Weights of a small GPT-style language model, trained from scratch on English Wikipedia.
Size: width 1024, MLP 2752 SwiGLU, vocabulary 32000.
Architecture: rotary positions, no biases in attention or MLP.
Training: a variant of Adam for these matrices, 873M tokens.
Each number is 500 + 50 x the weight over its row's rms, rounded and kept within 0 to 999. Layers, rows and columns count from 0. Numbers have three digits each. The size before them is the row's rms in percent of the matrix's.

# up: layer 5 MLP up, 2752x1024, rms 0.0222, rows 895-961, columns 192-255
# down: layer 5 MLP down (transposed), 2752x1024, rms 0.0193, rows 895-961, columns 192-255
# gate: layer 5 MLP gate, 2752x1024, rms 0.0216, rows 896-961, columns 192-255
up895 096:546487514554523466501479555477516393411527430438560460612474503462539531528443450465473537452504481488465487481531464535571440552549561483530482569483416522497437553500521474519512445528594435
down895 097:428529542565381487472421567601449483459518501541439400427483529582493539537456466476482512533493556473454453460444556478442601516474558496372443421481536492489539512537507459543498495549472523
gate896 100:557548517582454568561497532453492428495533468563443617479555507550460469587504426416612575541479443478562462605453452483477569563591487532487489508406472491479540538466508417555463440483457520
up896 100:562548536431487546492427508451546605458534494464502542485462483581510457488404514475537507453516431509576554503539527544552490530464414502552474556522485540538485438488597473593467443513506501
down896 100:479512463482500547512470403498448582489512520479500464491558613424481521517562447527586513525498512510594549506418491528497471480514505464503533480464533531552450548422465580494556495547498453
gate897 100:484530462481456574492478434576562516511567470558473512490421350469500493474482491571473456545472555538537499442514458484476483493532454403473494505528455416453392545489523516453426446486523535
up897 102:482564434589398498539522497533474540539571431476597455439666481581490464532537476436573514501537446521453486496399480413533547511581523542529524457451508539588562523494443493499477548508473474
down897 103:519478520499486546469488473539497522591509427523580562508508454575472559589530525559483432478526664397545465529465491491431525449527514439462479532492478477441442453570465491551483445391476486
gate898 102:390490566506519514534584556604562504610503515484467456541491566491564489535439485501424509518601558523431525407533475501584460550510484494568504528441598524378537532481541489485457481546423466
up898 104:399463489475565471516509484484503466478522468517488509420571485503568432441516423463537405514527622544472548490451448548516523551487500468451441516505569523494435562355488476478553492579524546
down898 103:613497532386494512522439562547478488456468460592433439497524502532476487452559463517450613517487378462502558498486446409482435426453471558557413511456526439530487496397514452552548482446553508
gate899 102:446497456471466668502585481511545501488512488512499473496504503560580499496439497481517553417554443513536536515507495508428527417476449537544448472535471561479524530493526484504478559543437521
up899 102:506424477452476476514477524401590463437436472539455528554472609459535551444544413541462532519438495556528468528414442488541524459487659464497505476553545525555486465475368474527477475501558512
down899 103:426481566570453518643524561438534464513532474455547451491462593582436485547535524554456478473603514506477533523473480566617501541479400521507470459529478542502464508554478541472473495464488499
gate900 095:512466470515517492480556538459485509416587625553379458507492486519554534476502452477497542464587550480461538493494503516519516448531589542543567575515558428448510486454561492517490493419444562
up900 095:416498527591549450483490503483605539456429561497609461431541506471508507581480511533506479537471468481510528525591439513452439560506434511495407505440528407504459593455515489433520426446449564
down900 097:526518543570506591445515470465564503523524485481569534500477447557441518513516562507447535577480380490555501482584470497549533412498543465470560573503483588526465533459524478545539472527511546
gate901 100:520431538462506500534582490438438461576468525488553458422434456495416540526477471509541632495452541524551645456474484475453437506491550503518478592562561530419565523546543562528419518489510475
up901 099:551501469621540495451429449456480510577434526504408628493439515430508530411498477520520522461470522459477457544500455460517511497485515430480556503495439494524464497621510474498563441561495461
down901 100:472436471455506561533508559496485453521420484533557501545469472513444503425574443520538460513462532426529604468524523426516529528467493549511408537527476433511632521493406590535484461506447473
gate902 095:444483522615481458477535443497641541470392493478539538402442505448386534532504548432461549522501462564526515496483514554399444517461505476432457548563548467452527444514456587468596495519467510
up902 094:505472464620510449476551431434568631489542555502471508530446365502446503535567504497549505483463458509437561549540484553490463447504523498513500466467526543540483528499555526529507483531475508
down902 089:441420448413448524550466465572480500506510508543441565488495428590511525550461440535544473542496474484466524472438568556485440496414423483465450494504454435477495438472411462555502450459561425
gate903 095:558520533427367449497576503520527673521567526524507541494547481446515526492571556626549535527552565413443566511593453579403463553532498514569453512472564509476481492560534545499456482511519479
up903 090:467490454474501577445470373475468507482522457487479424519419498571570528518490429585552486528496519474550419473511519510485501563443550516470480535449503584565531412538459505494562396496536498
down903 091:513492534458497513501518527469558454536465606476542575553571498494469428550501594505498464519493475454390435481476483500502544480520477487518511496505508493505500508547517544532528538544582540
gate904 102:542511562577607512490481483460537538526503568522475488495428545470470515464465424509615606582497591423541452556613532618488506558439411570483493512465436515476470482455429458488618445486477575
up904 100:484391503449470543441495526485530529557335417546516501440540421538397590412562415510562467489578609400406543545562526457475547493458432566532455445433472458478416590538536448627469518496478488
down904 101:348379545432497488441440502544493550416502507503528465554538522532555460552514446544443478451469482508507464546511431628480482385529558435485449490563479605431554404520439602437509587471434457
gate905 096:516471607437552492456522417491522582412449498472523436491482460461478531489476449454463548504488478513431473419461545522508513550553467515525559488571560496396468524457520495468589546415539596
up905 094:405555457490541469593548494637603517465491427524590474531490501493508467506476586445405534542473478518585544365361515525502496481394430457536550501551467493478462627621463573456512526483449473
down905 098:381507476462498486534567465425477459611631536512553441499543592454529557475424502501520453496573465388502448584502484496556469456520447459447496488556560609569554561529489545456557437450479486
gate906 099:568603503487499570445540482603511475552503413441508391494450506457570603535561476574563522531608546490512450473539461469551472507532411487536453524594469589470452543528455498539367362510499464
up906 098:469491519528556528490539534504460564423403432466442416498504513584538484445499542440528501520399523500525523510539490619521430560624447407518502445500532442451521520585585633477521367562482489
down906 095:507516514413529509543498466412586525513657486486513458526374499510508497458502458467493477486498561526516446648564528465564482485463517438454513511543509538535563521474570443497476552492490501
gate907 098:572562591572599438500497455495570488413475625446547535489456427514437546451466471439510526558492567556519499587475465484493495424607556521528478594466612488502392485584482504473526493450406453
up907 100:566525587530539472418319468521487404414470488526487474472569420582502509482470549473556438508443557489518459580603428529491498462476571485549576510515537523529455446543521544550459568537429466
down907 101:485505525467584554463468434479546558475453433495444459526446522496471484574446475456529525520520467447491568490511519431539494455411537517518426494499445475465482409542485404586406420477460536
gate908 101:517499474528513425494469520561512548470500519525450520531547515532538473505624525497476484485465414522519487456496501488508497548509526471540521571467488467592435521485549359553520364468525375
up908 099:565531350473489473510548539522474522467529460453484555594450390464458463557442568457522476480523426460514570495414441546540502509559410520566424426478468487450575593494467510515617384550505583
down908 102:539510519547557490471563436513546460441502485525633524557398470405605573511415542371494550542612473486531476424570488539521493649484433503546439527604540442430508476501470511447482464416458449
gate909 101:489453552493492445534532553478574425504494497502452436517446508570490520581459516466469497434566498517460427448483464511455439526505411560520494559464548572559469396531472556532508431590505497
up909 101:479469522556415425527504488508510513568524563496509497490463441573497442490419456544436499458575552440523527493529534480534514529523514582496483536475503537464468469510371463465527568446474496
down909 102:458518514572428460497427441478524539515484491392589502493538498650482489602461487484517508505506445477468513498530507433482451533537429527466401558527539457520511503536464491537503550517511439
gate910 099:462500481470535483489521506568530455423508491488456529504486507421451453484487543497524553567644620496537470461541538443511505492507520458465476512660586521530540450373469461549479478559521458
up910 096:476488489556531578474495526488434514558542447545411436529549505479537439388512386533397471475590546531535438592603463577478540587557454538457578538466474559463507506636554549452593428487460442
down910 099:494480551402450499530613467540540450407612545478598493493444591491514386602443529524531469494515455502491451493537541466456510507474450539448567542583536601516476483511525490450524500459508382
gate911 098:553447454493538425425459492500428501518549505513456476477518505425404554415523428502457471496458418555490514525505473536515531478446485375503457580453563490479515453464627504515476524487555500
up911 097:441529529473473597529565503581557465517467515506516507509484523526516467528573514425499463532472451612585578491527515524460513529497438513412552552471581495560526618507556567492520484589486492
down911 099:512429558480545479481471532428489439513435524479577461513538578600474552545353477562458549486541342496490512529562517410505490464493504428459512504537490518566489545505443565496447549495518428
gate912 100:529381484493562459574463432585550430586510525604452488447462496476439471543495430545535368518453547576479454413456492457414441467539540429548527514481491566473408481514505539529510574492503441
up912 099:512539434501514459482474546679441512502441494506510445522508504417524583538495625480458467457452485532525470475500460467442387497612462465569561456471526610502363482549529511483512558436444460
down912 100:355501457557425473490509505445465479490569464533488496420495520532468450461445441500448543479450561478533469493545574545470477535475484450527605544524423447483506478475479436387492479451503547
gate913 101:559492529416564466457495429519477508531490568419472541413422482503521466540533422470615476523507599545463487481489467607501566536434423528437587494495470567429493506575479440432466495422456496
up913 099:490476520584510553508503531486435562506559512507507570508558547492545443424417446527534455528495482458474482413532563525447570518453525483577516466436498509465560460519422442479521546576584540
down913 100:592459524558482473463542483518451513553556450465602515612549452487434492560498460483355551502542525505523434500541521520527481472463479526444556524425402453528512449549501477528541487457516547
gate914 101:520449469487504515481459533561457515493446422550459507506494527384431479581501445445494534546503480541468424555482540428453497495472408471493448599514513549474447474587463538521514528424453458
up914 106:528481616490481399441502448472481421456555564444551468525507403541540532361505451442582415494540528446510556449402504537459466483487609413486515410493438455476498419537413446469497509438462609
down914 100:382467503536448486472490536479443512571603529503491491499510607539408454484606426478570403383479496532451416549432480549512454485501557471548508490504535484454507413515582519464438529532519496
gate915 104:500426462492491443487492354552459561518507473514423498510442448478537473531537535570519507528467503475482476407537526435475557486501471522477524555477580501499429480548508530478572471502496526
up915 101:501505477558508516639480399541454624514479477452512434450488557587530446544440451415516544525488496446496562471555436552492477504497479441477456449502607540493455458444451524516465436488545384
down915 088:508526454527475533462479474504533498477520424489560519503488618582521472408469512564444543493474523559572423527463514444447516537414555614497428504531427489470510527533543582512524556511475559
gate916 099:472473475394510487496547479465455502536528470546398507444494471442434371494515479506569528542615531503427469560559552432508486432537574435472492505416526472536463412494531411529437472478522522
up916 102:531493524460393556554481569552401486439459484552514514490492440443479535515414458485487463557460551511509510525490469491513579560531425466520463457395457497461448516553437391486560498443446491
down916 101:506464406536490431416581432490467414492534524599477523430496576531519440570485489554579481528498498478451466545396554496528609583563435533468452438503504553535471428461358496472533460489529417
gate917 102:442446555494395480502418482496484493538567441532509473500497522482415482516446459491535528511575466387523485533532529568519585546437404554499600537430434490479469550539443553464530550497525494
up917 104:513512447431482519530458502490528563476451473458477543477556440478501557528472568535495568487504424491495424423564598452512477488520448452581557518434517511572456496562556545502451505548459578
down917 104:387441452509439412522530523500524496450465522494495542502420555530419513637577434533469617453486555549506590424417642492467544501515551458452486549537516495458467465540530561439488453496520469
gate918 100:586464434556508552482535485527492552602454450524522479540506485459488480590401509604467422533478425563388509508437479596490484459508479569527514545456534482548425553514497550473509569452512495
up918 099:443455453470476437497447597493464595552506531559488471597443493555470516524500554512523470491520471417591526451490502488496417572475491470608498473417568515612517634428413518554531483543428404
down918 099:514479508472431524520587419437476548478461479425499518487494489537437579560406528481521473510464453486441520449401475383585529479618491476424411593463469474501405457543504447563485488474471426
gate919 108:413430515471594483432495457512457403540472519461506517538477521516469443564571468474535484447502462487435519471492572554577438457491494495469563466499558461528469502465578534455496523481506483
up919 108:521508431579542452577523527449416612522549483528480500444522518518480478529454520487497520346432542469567562485508384451537517477520474472553461478514508486503514487537450480488473542463555426
down919 108:545513535487512558485533429470447599532488492461588478617529466521514553472451485509541489477427579619494602567511526484498569602552502512615537579562477536466524493499478506543505506510436579
gate920 098:473451426417487423451583490514552438486470474441515446437509499485397481542484440542506495563470508537516472478493508570490513455591440511406444573490557553401501417487540589580471510481506436
up920 100:461490477539628489518480476485538531394517456471516508519477577446513493502501537519542516509437521481450540482502511408606509515542503441519450479424533503612478468490503588463449506520443532
down920 100:531463432564514489562534485561473514495539480582539440469522455488498486455539455499481461517564540385540553513495521474542511589521462461453527470527453504466540546482507471512463421483430496
gate921 102:518457503460464462532491479471443485453473555416524431541476510609476481517395506534488619549591502577596556488455490511487466504569497521582509461507465538486485482498495499509523504474443500
up921 106:501424509539505477415540539515467533484499510504511550488436442532513531509436558508451528496509541428459494486433539487441572496545478520524591421473468537503593420562584579440546502480548551
down921 104:545524433534572482492425459559454413482469508526507576594565532485471568550435541530465482501482469454445482513488492522443508528512573415449482501412450517477480490484502468423367420580554568
gate922 099:563438450432561468527580404522426423466379550390523490497418468475536524487418486543450448474494474539515539481418514532373388504552462527573556528480514497584459525449450555442521469455423536
up922 095:448493458554496628541516550552488459520462483513514449481470385433472559506578535509562576511521511456530521475526490561439394522563556503498477464597480483537480491591546403555477513474481506
down922 095:385525528552496480472499533467416569460514491431544454473554475528480430585517516496508482459461511491458450553566543491588574502422484564457473489545525454483523446583531423500523570540597417
gate923 102:476506443533511486497483546481452436515577552437529480524436525497503441484530527438598454472577460499489420561533575466467556440519540431575467526452529538533549528359516500501568465491523507
up923 102:480575489455535466518526464582599517502474538448520436592583463432567587558514455549557428506589521440530520517504493452435526454475489504465465451480532413543521530447435483393501606501437537
down923 099:451424533506495478458473512482533527533460570463486477512507496519560377584578524484499571477532573525457557415411468540368486467539513515554486472424586420487534562563493459510499426412514495
gate924 097:421517515500464472527482470481487477475557489466413493425512463474516413471505510508534590448478480473478496493524575537567423443561485439576483466547516502516514435515441485482509446472588516
up924 101:444545510508491615526414566535528545530511536537474513572530432509607439405519519499422433528573536572558544565503538457473561485480505534441460533507429482452526527479482541591528472484465561
down924 100:508513491512502599452489482445591423531526367541523520485523444484476466563404582474406453550396494519452500502463449430499536476411518516472460460600410493559597416502533440537481531477512625
gate925 103:445426543525513532446540515523539467645502455517576453467444531509593541551469470431549518576501459503400479464524493505382438441487420448461498519487528585509594490473637505441529486520393483
up925 103:440537475584567517545414591488531471546498438578444561505533515550540542548482454535499496524505623529516475512396439466498444471486518447463459439490578507521409559531493545384525525460425520
down925 101:474580535484514509521484588540521503535476444478469579489442551556511511445505526577446543488520555497441555556547525520566505456476474525517526481511507505534519398554504456531505518432486468
gate926 101:596515454522472470506487511457516488527487534400491506507530502533527514486457554497402503520560467508535412405542491503502555492493471474586576458453519461499470454502488444514477587574471552
up926 098:506497555499531500577474526459412551443498551581526408477478477498437506525483398494425530548397524393426483485511553496411526484569486470500576475454640512562455511557427532574528477508455433
down926 097:499507542507598439481558474504613490495465422456608467508503490522568558458471487508514477445507524485532563620538465473570536477581466544456344477398467468510546462508504504446482463473541493
gate927 102:442472484509489522481565447493588478579478478479482558518468575422534462482608501538559419502495540466496422478566511498501502472511565450559558496484470598500471439411468573561411426420536568
up927 100:415474519555483485588475543560377483490506408534559522524592526446496544488494614496468537538552541478535502508527510456549477541626473406452542444556517476488549633563464521388509496525429472
down927 101:512606500450598449572518397465492495476517542541567452525566510507390561529536503586476496567481426500504517602388470486477552404465491540550447565503556498395474462485459558641537561464528534
gate928 102:456538423575532478569462415558534540593498521536433454588628558359659522593511365526579559457474451523575554580525462503451478505509493491455497465420554407450451520535454575501530486487453501
up928 100:508530555601532467425562564457467576494562474499442491570486508530470524477552467457595549510553412443485532501527484589459510511449484479453492629434553482409503591410537532549549522505502511
down928 101:425456358520575510399416510508496405496536512495478372491483480444486500490331483493508470534512569502493476489492531494498527502546580546523561488472475432590517440523479510523464500569456473
gate929 098:545424527561445541475445490496568523518496560531474563522537496403493462474494448556516516503615500528491549503385412460540538462378464438561514512503525507515477521522496510573538521520404433
up929 098:513496531492626518555567535482450492529433534532376498440491526475521470500459435440480456527444528479433471589525507449519512503492486445519526553402459598509474482469507444528554471508565515
down929 099:514468511499533536559548393488490493524525487510544574528460453541464566522508520562507511548479520479447559544478489502496541514513473498509472413526505465539551532498496551490408425433598377
gate930 098:612495500406535503512462498534421570558588510499529494481361548466561536536459548534479554508487515521442515430499592532371443490531489494528384495622442498545422512404568425569488509484499590
up930 098:507511565563502569467431487482413427417520516538519446508467491519427610480537483498510422529483477611534406500440455614486506525525457503416451526581519536476457542544526478560511500462568434
down930 099:494505511390447549550504556549488462554526466476453423502472541459572561451581552489503440532514473499485523573613423519502537622453397532476492537440527584398525577563564536542448456607386435
gate931 101:550529500518535502519443502534550582624433468504547499482487510474473481516545508486498446490537455518425452461535524474482429521437484512478528475452524512452534538608505449583492545340510455
up931 101:604512409495486611555427548496547598504528445563564521572520510533553515547508491531489515420489552447509481502533455497497551477430495561445399541570460598445507522546496526474531454505518481
down931 102:526565515464525483432485603481539457494498443564498432538462412502530467511483489487368513500553531517474513641619472478401445424496538536540526555433529435521508463481465452532542480559494495
gate932 099:511501485502523511453569488511433527487524408525560395516523390397490534462442508457456411534486601458535593480447508494496518588509524524468504565524467485492466454522438474558490500449497448
up932 098:502505505506600498477531560485469500435469613501521508595468509548599504464473432465453507489535474519410556557500571444419582634629533449482451433554587492506478388488473391516438567496492496
down932 100:604532506514505563467526387461449510496591404499519514516538594497476581534433540509454472559513398577512350493468496489428555548459510489423515487512467619502501368565588478477490483490516444
gate933 100:577461339569504477474468568504568486431443534532463468539417537499556479456485466543446547518415478573587477439579475501491450461505444541589516575527557526380443517440460503503519541483500520
up933 099:455520542586475468474431460521432561555517477568519578590530498493510560482450425476535467488472501428588443545471496489541489469499519585478521482584508454443468535529517495497479520541471492
down933 102:453529365517605419586468549620601523492493563508432567506557537617525479510528403526573586498545462507474495522533582448531482516394512454504546554451551496565446562392504431530571424424568500
gate934 103:446483560445507533508595519492474552540536474488483482467501490497483472573503496541490552512554494452494530485551555477501500410443533538486564499532382494489465492457484527453467516548497574
up934 105:422453584526467511483518524491574435560454515497512548562498579471582480511526508428587561573533527488466463414469497519562590531498409433530497541469433532481395515531495500460567477528551487
down934 104:493523535474544481425562519422502552495456522539538487526501419453531482488607520603500562434571495636448468540537473441547536487478519539540475449468496398509507600456528519477549371478549492
gate935 100:483505456515517513501456534476437446506525462482353525492451455575485470457500630504528543565556450442529550563507351470495478539525534365456489520542478585477543492458590582316467593460543525
up935 103:436468533467516471442494615455467462516521552521563400492482470455450513543487536457493480518437559422460524467497540503510379501538476423558498542479523432587504463528510497481501499517515511
down935 103:528524447551457512438530566543535569528402512525497505452528517470508358484572499458657532458427505464560449616466596562443377557549505492453494460512461506407431490495563568493503557479532556
gate936 102:513488522468541591480561440547530425565532488565537553487466473531507546473502550549582561544452447580476390469447481531494411441478437548522458549555529466555351554446546431490414409413497449
up936 100:568513463515459529484467523453524497480529558561457500496506496514488506418589498522444572548492398481573478488525471476464520610606486535484449428597620485469476462524503448393512429536616492
down936 100:467528495495477475543449431489491499538527423428472417439566530453440550571453407456523389546552555445449546480418522531488456472531541449585552503527481484432525399600441489527552530470486468
gate937 097:553497468607484472493402514420380514482497461447475461532556494465462462570524514509532539541546483533563459418540554600465490472435479458467500574512534415527434410496520441538479484475544436
up937 097:512564386508509598465549505548490511458461564524508492414484549480569412485562483463550442492526534493490499523537536584446478536473488437401487520502425432481569415447593462495422591516495502
down937 100:550484513530438519516557435480565613467511505439433474572446514597447387475484585485479470434443520491465470522490431413501535492531410531581507566414523466490465476444444449502446517486443566
gate938 102:512415561454616417567493455490551480508560585528497481454484433411502490469549472463512526484558496529537528485518493499506502505478495557495568587495438446422461461592505560527364514419503481
up938 102:504399428479507461490517478532479535521509457534502486424466520487514515520550474509594533507428474528579571500490605457547559490470361460481410485500475410578516559532478434454526404520507517
down938 101:448481517531451470525437473506542334523533550459548448590427451444591511561442491539494534508519503473470553450464535426502487507417506483487523548458499480470523492552525441463474450452578426
gate939 105:583488554477521544323554477490543405518527477508508515592464499558481496466476515500467477613513415519452551495617570504628521518536433531561570493488480498535509512432434561529436499572474513
up939 105:458499430524555492485438494491591428497459500485493557530459430473404477491527462524416501466507535411516443518451495539484486464450529430429551514535521419516455569505450522381526478537494480
down939 107:564430521495522551462481468518569482572429451516574460527510451514488559479533536482388500540481455532481607475600548541534500511532458536593496469417435509487596473490549504553403486482410583
gate940 101:509464590532487504513467571497474540549501496485530479416476590508445545541480554438497480469532478541472428539524503455441460473495500479576588537489470546457470453446548434529594489506493555
up940 097:554464635504469451605561601585429449478491519512494476474530469569467516483519500492489509605537450440546511487503543517454528591486456497574462451475446459560468493565501435463397439523513535
down940 099:482527473551540481508499494501542442482531547584457530526543538428511506449559490390569556513491464466491514574502520505550537559493497500447467475442490517449494415504601546545518453570531464
gate941 100:393520559567586477498418600476495542514569587532646436532448531503423512479516469514545538573582431494557552545504530405414472460407491471505556560424486513465486477571558548492510586529552504
up941 107:428535582523499504503442492553497460560529499514514533469453489557455498469510517545645537513470477556514442454498463534462472507560442498439507513520505566534460481483500483430436533478554477
down941 104:377399474503548451540380489445538468509528543537471506476487533563465519515546458426467514491499486611489402470535487569552650480436470545549499496370440508483548447463516495465475519487578431
gate942 099:548450454453479512556485482550526496506539526452502550505503531501515480559503535497576534485464455555403533447539460486491456441446508479534399482432539571525501440495462465537472484483530570
up942 095:381497611435405438488434527462442456442502531484522404457493533522539425525432455550556534478515566523416488496460446465513500412466589535407449549483529435385465427557418544508478491544494561
down942 097:536482391502484497627522479496522494479626530542567555433536561563511423558513509491433503521447478521512521499457504578545503514688509444461554433471504456565437508521459401523483477440496502
gate943 100:407504576509474458481511517501494438430517514446530478532474479464403433463484525462495457524467465605454568567551469622446451507350560540470511458453509541407480534522510528482443429458474560
up943 102:452555465551452544520543502607474441514457462412436665511453534432515505486447495533489447501502417560518480473432494430380516545561558477532458466538447539550327501525569630510504480520562480
down943 101:446467549439528440509489418490449547484461500430483521472523399535572541449454454471448551520470490393548568460437496547484507509442408473575509444544480553448491508481486571517444494513534486
gate944 103:536543624571560488463543631475433472489486507530462418536486565474443466537444509483464538606499486499447425522427461587547536450397449430576533513452490528433372449490471564506429495482444421
up944 100:529469536448539424513566469526558430522570483494459466444494569506535440454518485545498516495458518506502523428507588538519554549542516562523436502504545470545545478561516493486530429580461520
down944 102:465528594494506526509512590518380474464451533496559426593501483517542561609503493583536417465473505544510425460450525505553510368512496559524455488559490469536622591492477559396521459529493576
gate945 101:354443376548562477466566393520540451544473326453495551490494538483599510546544532543551434554507535565455351499488530528442470506493458542561454544551472613492442487560489527517481556522515572
up945 101:501448460593470503467475426426502481557458583450546495528571589491534476470491526395490440477411439570440463437483562554483549504542505552501535511533548511400486459522487504434444532519474461
down945 101:515482534453471571461503544471475552565399500556457566461504574574477546494519531514524599465560446523549523551465486471451437482595463479553451465551512570527502451498492454528537554446456479
gate946 102:586497502499407482461592511514439547383446479448495531514566510560512517502560535617466471459516423523452513581484518454517473397443494409570549595530495451418499513516491521477556529542513542
up946 099:429520439384446511423549521537437452535543490506545558480526448394558582506604496444464522534534471585480433550547520485536479543457523492494562554426426490508529478463546505379494449516505486
down946 100:468447461424555379476480591538440502544519398393455539419548439525490498456524496400496506501443520500523500490528468549402558441443402509530500645502475523534512557521416539485564512421547600
gate947 104:539625493522492532569468452527431470547600481470518471430511571498475443539503510502472485515528525574528520430452481529482493497479513482541413546514481500429459532478406472507425495443557543
up947 134:432550473573504478510479479601397560538548495494463515455557552484446542489537585464421467521444572522490568504446407469456444533496529471581507498417442454445547592491389588472536512576544366
down947 112:468487403551574566531535459447479540430437509520582553511495555569534604511445442428470469508512432518425537491422515483540519483477543472464458536515470528541514459545466423527483517518526503
gate948 097:464433556466393513512500448354547482509511463529476397473518457457445522494533486496463541573508462466552502436580589418546452482547459462539543450464519503525541502484611529463540463544511434
up948 095:456608568524530515575584540376521521461546502540509457454523552508566493538495609414481473640526487456524566467538494482514523485425522530551434446509472551636595458439604537506444433514554561
down948 095:569433366456520465437415427526372502510435553496536435476537481460457434559549547564550426496458492503488501495432460561488448559495505438561474473477471580489488486547462506442532513467467479
gate949 099:524440504501450492447568540514515525606545548447441562461574425483490467535485586498441565508533515445503580556457445521493490492568516557548556480570549383501469501476502506507555517475511478
up949 096:484553527510393418471520617504464492495505442473561447524484544468539501516501538489494531505486506471460552431527522447530397407556509400533514516450509503479509481497553638466468470553566525
down949 096:550478445356587506549454493512456545487437536523507580544539484388492454492533592498533483555567491545515529503460545442396511479487512565524491516539527460468447562471420478557549584479468474
gate950 098:506528594477466447478508568518452558492589490536417473555405557407505434528395564541549584537556450474492477494525468432532464480489437466550427489485534442481559454448466513448389484488466560
up950 098:484485469495592488513488546452473485510453512497498545448509523451442534391507443541443512526541419414532476477569454565468652601544482502400479473500551471457483555476531430490554478531454508
down950 099:482533496423508442591424624578552501450510574439505483487540516511554487464496506506516496472504525450444393463484491532542439552486496462536561554451462517475557487478489564474509510530484526
gate951 098:473494511506497491451579475535408448429491558522506475534414514581435525515455603610474463501517508511530535541528508483504484511450530554522482556525541505449496482498431538505405506465488521
up951 095:561426517538495429491529514517491393499546524569548433383463527559479576540481494521561524412483411617521507544636438508523469458542466477481488505543468460479492570550484431561546524497542523
down951 097:506519503480468568576537504458562430433523616440452589499555501478396500559486505561495530519594511530504542444498538492511511515489518468586522555524525476436424502513434579476462445526576475
gate952 102:505474414528494523403500578575442528500467513484522504468521562478459458500516581499546488503472485580450451516450547554464523577519466414528527526450542498488462517566498434462423485459564549
up952 106:506431470464545531574484429541453429495523457503605538483488443500520522629452565540446477389525519532551431550512521607504503563493485471545447496425440445498515339495526550485573434474512533
down952 102:536492581491593456592394562496446468510519489460568477489600512430499466522450482477563563615498464475494448447531526455597465512557577543400498490463473520549403453453556512470489480568503489
gate953 102:490502482485491508466514473583568466415453484607369523511504424472459544528442538526505451474477563562588506569443434485590529477583553530514577482505464518490509401462495575454521593545550489
up953 102:528555520590474535478545501506511506544502541539530501575459484472536439562521403424596496531457471457517558551477493417438525468486493533458493452493540349570399486483376546470498473448481554
down953 104:458629497593536396463572456555516572426498522571542619521552448505432479487542509526517426527409498552596456518514498533499549462615384500513474495535518471465445603480528558517505539535535446
gate954 103:529463581577549469463521506564470574588525549513519486534452490519426405525501448532508465513527490458437446488527468415496490505414438475465533480514545511572442512521555444437524574556474499
up954 104:425517476415542583461517529490457402417512427550442545505545556462538509508505415501398483369433621483550558504539442460479506572520469498519517552518540463474464513549524563612476532532453524
down954 103:530558475543561560397573487475414450511522428577554558568517446551545535489584554509493564476483506529484447464591459525537524457576613441538469534535501460544406429578621428449426485475408520
gate955 100:493477558450598474528451597466445538471462448452500451450427483439517472566549454451475404510473518467438440524437539498584475501584466521522564529445583486392523544444494498421535525487526537
up955 105:460488418419548485460466540477477478419405491466414506526505489459465508490594409518406495471493546489466513544497552443529482518532532483504487390547553478474509511393435542508462456578485450
down955 102:531505565454466424464478488438528507526420531496466430643488480480460544581526456493524509487458580435422468394440540500484454574531507478555471510476460521473534496502444494490504439493558506
gate956 100:489600519543527427459549486502508494492433533446532517558461534506500527454540593490582522494517478588509523559493527480546389458537512507451433546447537574558597482503562658431418482422447497
up956 095:485447508510453529565498537520481493562480459459555467514478474451493453432540510532433391486556512567562451516569503496554525443474508486401425455457519553499438513478417520487485615469452449
down956 097:513539444548548421457479659629536500476421509479474487544404504521439465568483503452454556601520468579512482524483568455427450420547500473483514533497507542466375522550477479453466563566482573
gate957 103:559481512419504425565509559515579648511529553557532454536508492417451484630454561433522524548489462500523514523479507556658526440431476487505470549492460525369448547423441525594532400529349515
up957 104:445490518498516492555467550518490494398614507509510527395508488501494488471601525516484521530545485483498408546533486560451467500519480444453515555455507556374437532433442556504549447468479505
down957 104:465477597510499508533392571561484544497474373500463500529502438485576510520521421516579441453543475624583546357619489509543575453568466463504489518441496520483421559488461587487464518477520564
gate958 101:511484572572468439394496470495476524386445497510412550459458490444479470562522489569458464507503483499488515556438543512576444494439541506513509598490495537520491578414554429546462478486642519
up958 100:479541504460495469503560564555482502490429517454532414498512485450454438526537510486531431470421582583437448477481566544543526453438460575632523464499662500468371527487493587464428472541606450
down958 101:488488653532491482507479532532407490525562488541475571487551541501530524496593499526461458431477390487542431524555510507531522500458589523546570590521516466460492518452578463515524473519554478
gate959 099:496497491461560486511487505491481548449510524389557442525506510475523568587519423498527523489500477530589497493476474633499462446507483590493530544490455406478469525538529516480526438530574544
up959 098:513495478487488497442531521463428568519541445488598517527533497399515526588516484476490424537415534535486552521621512529550555532453558474455574459577453488524495411489482540446582478529542560
down959 098:578528424520521574482500421538572486456627478549346476494504486481497496472579484592468517481555570469468461448530485550460574559474505527531431522491527434424474516466535419520525592491420490
gate960 102:383539489511460359384484532533485476483531517497468509497403403514423497517497452520453451466464513530520540585551501485565541635516506543620504464436521520560475518550413477458474487519551563
up960 105:653500539553558595466443595531534491529598543498469507521515544495616522484546476439457621476490467474429427483479556476535498486536496574400524447500477492475539474506433457483463406516524542
down960 104:421423494538481526490509618488522561519561504477471540541432482549460512608473482461521473482506551531414509570567528508488468598459462482499520501546489549428514481501536438421408537590508521
gate961 101:541497508467500442455457506530544577547481470498559430441528474442579438520566465559539477529419537494513463424504506513514523551504462536478516502587547480514446505489576534407461526451464566
up961 101:452582534571540509551431648533547470454513407627510465518458416494464461495464539359547522497514506483533503476503504432476464565530526484510546477417501485467495611560425501584577543534539496
down961 099:576530559477467465443606521513478487469431550507536474605488540522519568521538517549422471568512519490491496558632557441493485498531481535540490478461446431472553501393499347506487473437480489